{"vocab_size": 512, "init": "normal", "init_std_qkv": 0.0267, "init_std_up": 0.0267, "lr": 0.0014, "beta1": 0.95, "final_lr_fraction": 0.0, "seq_len": 1024, "dataset": "wikipedia_en"}
Each number is 200 + 20 x the weight over the matrix's rms, rounded and kept within 0 to 999. Layers, rows and columns count from 0.

# layer 6 MLP up, 1152x224, rms 0.084, rows 1128-1151, columns 112-223
231,201,222,188,201,220,180,194,183,222,177,198,188,232,186,223,194,172,189,209,193,198,216,198,197,209,208,234,163,219,184,218,181,195,195,184,182,211,209,210,196,207,198,170,222,208,211,199,187,199,203,209,203,221,207,218,193,213,193,204,216,207,177,189,220,176,229,207,203,173,197,190,192,192,180,170,197,208,188,197,192,202,173,205,203,195,173,163,220,167,198,217,202,204,199,207,178,203,214,183,209,219,224,215,170,182,198,186,207,208,194,212
208,210,213,214,169,219,209,203,211,208,171,193,201,187,209,228,216,202,190,201,190,166,212,221,142,187,209,196,210,198,212,176,220,188,195,162,215,185,194,211,163,212,192,181,188,243,197,203,218,217,222,212,188,225,228,218,189,197,170,193,219,224,217,176,175,193,236,213,215,189,203,183,222,201,184,186,207,195,206,221,151,134,156,243,185,228,179,200,209,168,186,198,195,172,184,187,208,204,183,200,191,208,178,197,205,195,172,200,173,185,239,217
192,214,184,211,180,202,170,233,194,201,190,226,229,186,189,206,208,193,207,217,219,164,188,185,193,194,204,164,225,194,211,231,231,218,204,198,193,236,202,139,191,195,211,219,194,177,166,176,235,175,213,197,227,229,205,189,217,186,214,209,186,231,205,202,214,206,179,197,217,199,205,203,226,241,168,174,189,228,175,198,193,208,180,213,225,212,172,225,209,183,247,171,206,223,210,195,167,198,205,182,173,232,196,160,180,207,195,180,266,207,200,205
182,220,200,166,216,230,145,207,216,168,196,225,166,217,210,201,172,192,208,206,214,190,203,193,194,230,210,234,216,202,151,192,199,171,176,188,218,188,234,195,168,188,196,236,232,227,219,215,228,175,200,228,174,199,181,191,180,200,216,220,186,200,181,203,241,169,169,222,208,207,205,202,183,195,203,224,229,202,210,190,198,219,201,181,239,204,169,227,174,186,174,209,197,146,192,192,190,207,218,214,180,210,237,215,175,233,223,204,173,164,196,194
188,194,200,195,172,171,189,207,233,240,232,202,174,186,237,179,228,195,197,184,208,201,198,194,199,209,212,180,190,198,181,206,185,191,229,212,195,202,199,201,205,219,184,206,214,204,223,194,194,185,189,218,205,177,199,201,204,190,165,205,212,192,209,201,208,178,177,189,234,176,173,211,198,188,222,222,192,214,215,214,177,187,236,192,186,191,219,201,195,202,183,197,197,239,200,208,198,187,172,216,199,195,178,194,198,210,189,187,209,188,234,234
205,179,166,227,207,161,179,181,201,169,205,208,205,219,191,130,193,215,257,218,224,188,205,212,219,181,219,197,180,179,143,211,244,181,189,192,202,197,181,226,179,161,198,179,201,239,190,192,215,191,170,214,220,189,213,160,200,228,176,209,235,173,188,192,229,182,191,168,219,200,222,213,207,189,213,217,190,208,243,165,174,187,207,189,189,203,171,200,226,219,217,206,178,209,235,225,194,170,186,203,195,167,205,207,230,218,202,212,220,173,221,170
152,232,208,201,191,239,186,230,214,233,187,209,172,206,195,209,191,196,161,212,207,185,210,236,188,215,161,174,195,180,159,218,172,181,225,219,217,206,182,193,179,223,253,183,206,212,209,179,221,185,194,231,243,212,238,218,182,190,190,206,214,192,195,201,197,214,189,208,193,179,165,216,190,193,218,199,196,208,211,186,210,214,200,198,194,180,218,175,180,182,211,182,223,183,192,170,232,230,217,194,204,188,195,187,175,211,235,168,194,182,229,208
158,209,228,188,215,225,176,222,219,219,223,215,204,212,214,208,210,211,214,213,208,192,237,163,186,184,203,201,210,215,178,237,174,184,160,199,214,214,205,176,211,237,215,210,193,211,213,181,210,204,178,222,221,179,209,189,199,185,223,199,186,201,181,211,201,215,192,186,209,218,216,197,201,178,242,221,182,198,206,195,186,206,200,210,210,171,170,198,194,190,215,195,211,194,176,159,208,198,229,222,183,243,161,190,197,219,202,198,205,198,199,203
170,203,183,218,202,240,211,175,206,183,173,221,196,188,196,166,194,174,238,197,224,182,166,216,213,208,167,174,181,160,214,193,234,187,199,185,157,216,205,219,169,197,199,174,196,206,192,185,156,218,193,190,199,202,199,215,186,165,231,221,204,158,194,222,222,193,106,202,191,204,217,207,185,186,210,248,198,227,176,192,205,199,234,221,191,222,225,236,180,211,183,232,196,210,156,209,224,215,182,185,166,228,170,197,200,230,226,208,231,236,212,197
209,208,188,197,208,249,180,239,210,221,213,215,174,212,195,192,183,214,158,191,182,155,230,204,221,211,217,239,177,201,151,239,157,208,217,196,239,195,198,216,186,190,217,193,161,214,178,233,208,205,174,172,177,196,199,256,189,212,170,199,229,246,181,199,246,204,216,192,200,150,183,220,195,204,181,204,177,183,198,219,177,197,183,200,184,190,214,203,194,193,208,209,162,197,200,232,247,196,199,208,193,221,232,197,223,195,189,191,240,221,187,179
206,175,229,206,192,176,218,216,176,214,215,196,187,186,207,204,214,225,208,190,205,203,180,176,193,180,213,203,201,195,183,201,209,191,240,228,201,183,207,182,214,211,186,197,191,175,214,237,224,202,220,186,182,228,204,210,212,188,189,211,159,203,221,194,198,189,159,196,190,225,216,195,174,206,191,179,177,192,177,179,198,185,234,178,195,173,193,191,208,198,206,178,202,217,189,181,208,198,192,210,228,232,210,198,219,217,200,198,219,195,187,210
227,176,192,211,223,243,250,209,197,213,175,228,193,191,191,223,197,214,203,217,203,171,163,229,188,228,195,187,205,225,184,236,189,213,213,214,195,204,214,204,209,204,178,191,178,194,216,213,217,214,209,162,221,192,214,219,185,206,161,200,209,236,190,214,160,198,204,206,192,208,187,199,170,214,175,146,188,143,209,211,190,233,176,229,190,220,218,193,200,190,221,235,196,153,201,189,188,198,199,186,202,200,169,182,177,208,180,234,238,180,188,210
198,202,161,220,175,203,200,226,220,210,217,204,177,191,229,185,214,205,196,162,191,189,198,200,222,216,204,222,202,204,187,185,231,193,205,180,190,205,198,218,207,209,209,201,177,241,192,215,200,216,184,191,202,208,219,200,178,203,143,186,197,240,183,220,151,192,209,206,170,222,215,199,195,195,231,141,194,211,157,237,229,220,190,216,208,177,154,189,191,217,231,201,173,202,216,178,203,196,172,195,175,185,218,195,195,242,188,232,209,196,195,229
276,230,221,204,189,212,169,230,192,197,195,197,187,217,193,203,170,221,174,193,200,206,143,219,258,226,231,230,194,185,218,166,186,193,206,203,229,199,178,189,205,170,273,185,212,196,218,147,200,190,202,205,189,165,203,161,172,203,174,186,194,189,230,200,152,186,215,196,213,153,185,178,229,189,191,201,200,264,228,222,195,203,217,188,175,170,210,195,161,212,185,226,225,234,194,187,148,200,204,229,131,210,189,202,186,208,178,196,186,197,190,184
194,190,164,203,202,198,181,229,203,197,221,218,202,194,220,191,222,204,238,166,157,197,184,212,199,236,180,202,201,194,178,207,191,189,232,191,192,181,204,207,171,193,197,226,182,203,202,216,208,198,165,206,187,172,196,188,191,212,173,189,191,210,223,201,202,202,182,183,188,198,201,218,211,201,211,194,197,250,197,242,184,223,236,202,193,205,183,193,175,188,205,257,180,193,215,197,168,234,221,203,204,206,214,162,184,206,229,169,196,197,187,207
229,189,208,243,251,167,219,176,226,203,209,232,196,191,177,208,177,218,190,209,191,199,206,218,235,227,241,207,222,202,225,187,168,190,152,196,227,200,203,173,219,205,179,198,207,172,211,175,213,217,179,188,188,201,230,228,200,191,204,164,207,170,230,198,209,190,213,202,216,200,205,150,197,231,237,214,223,174,207,188,223,196,217,211,190,175,177,197,223,199,237,185,170,193,203,211,197,183,193,216,207,180,198,186,196,185,217,166,182,189,206,231
216,192,175,178,221,195,189,218,210,251,223,220,202,214,158,220,200,198,171,193,165,217,164,191,211,197,192,210,224,172,203,190,210,223,210,173,175,196,194,219,205,196,192,217,185,203,228,232,218,220,173,190,184,213,160,230,222,171,197,210,204,215,212,223,161,183,220,188,207,168,200,185,180,194,235,213,219,199,201,216,197,197,175,204,217,166,194,208,205,183,187,257,201,196,201,208,201,191,240,148,149,234,253,217,162,176,176,209,215,185,236,218
202,154,210,176,232,209,200,205,200,208,207,167,186,208,222,200,196,196,186,190,198,186,177,188,194,171,186,237,231,186,218,194,225,155,183,183,175,163,230,200,201,198,191,218,184,186,212,191,197,143,212,182,227,225,215,166,176,207,216,227,205,193,230,176,228,201,188,210,207,230,189,164,156,186,197,219,186,197,214,217,216,189,216,257,207,161,219,198,219,183,213,232,174,195,233,204,235,203,174,174,173,222,215,214,225,219,210,194,176,215,184,180
193,203,164,205,192,190,163,187,210,227,220,205,204,207,180,193,230,218,227,190,223,201,216,187,211,217,215,177,188,193,180,171,206,206,204,201,195,153,174,200,189,218,207,189,203,195,194,209,213,194,173,180,168,187,210,198,200,185,242,224,166,176,181,191,222,204,204,236,229,172,175,193,176,212,180,230,188,173,239,219,188,211,223,206,199,182,185,197,172,198,236,230,223,189,199,198,171,203,206,186,152,187,202,205,190,214,161,202,250,195,208,222
221,174,215,201,181,219,250,195,172,216,233,188,204,192,161,203,208,206,216,213,202,187,183,224,198,213,180,185,234,187,189,197,228,200,205,183,201,193,247,245,250,238,212,232,201,186,232,238,201,245,144,247,200,223,163,195,230,193,235,199,164,209,215,172,177,204,178,184,217,173,214,210,193,189,209,197,178,176,202,183,165,224,206,206,218,174,178,218,207,176,230,181,158,153,197,190,184,214,196,194,221,217,154,214,163,194,201,195,177,167,197,188
200,197,211,218,209,207,220,197,167,191,166,200,211,210,232,206,218,204,228,208,270,205,163,203,195,213,189,170,182,199,187,207,206,179,212,185,171,157,164,169,199,218,213,197,204,153,170,197,202,196,196,220,224,201,185,218,181,222,183,185,193,174,186,187,207,220,176,201,200,218,214,176,197,166,185,185,193,200,171,153,186,231,229,210,206,190,217,207,210,249,209,176,233,179,180,209,216,221,189,211,187,211,192,216,193,197,191,194,213,235,185,176
232,199,191,231,208,184,193,180,185,184,178,212,190,195,208,168,206,185,208,204,217,198,191,192,193,181,189,180,184,186,220,186,169,185,216,202,211,150,213,175,190,173,195,190,182,218,181,185,220,164,214,200,207,210,201,191,224,200,213,206,203,236,208,206,234,159,249,213,192,167,217,192,168,227,171,200,236,214,200,177,193,240,205,175,186,167,213,193,195,221,220,224,165,223,199,214,211,177,211,184,235,195,203,171,187,197,202,224,219,214,213,202
214,235,179,208,231,192,191,193,214,180,211,144,218,185,224,232,216,207,206,172,210,187,179,212,208,202,229,178,188,231,188,236,201,202,215,179,206,184,176,205,220,212,200,202,191,199,197,230,222,208,193,192,209,233,198,193,233,192,200,199,192,190,186,198,184,176,189,197,204,189,210,235,182,191,210,150,205,215,211,197,200,216,216,188,172,202,218,186,162,172,228,192,212,230,201,163,248,197,194,226,203,223,208,163,200,168,216,210,216,196,209,219
296,200,202,191,187,212,242,189,181,194,181,192,164,225,175,197,164,202,214,190,175,208,177,253,218,198,177,207,193,182,187,216,204,224,158,232,244,210,203,175,205,195,229,183,192,217,182,220,187,214,210,234,166,217,206,192,197,235,182,210,219,204,189,166,199,180,182,200,203,171,162,205,177,225,172,171,164,216,200,181,201,168,198,179,195,198,170,225,223,187,204,172,213,199,171,242,192,183,241,216,231,218,182,240,205,203,184,185,210,209,235,181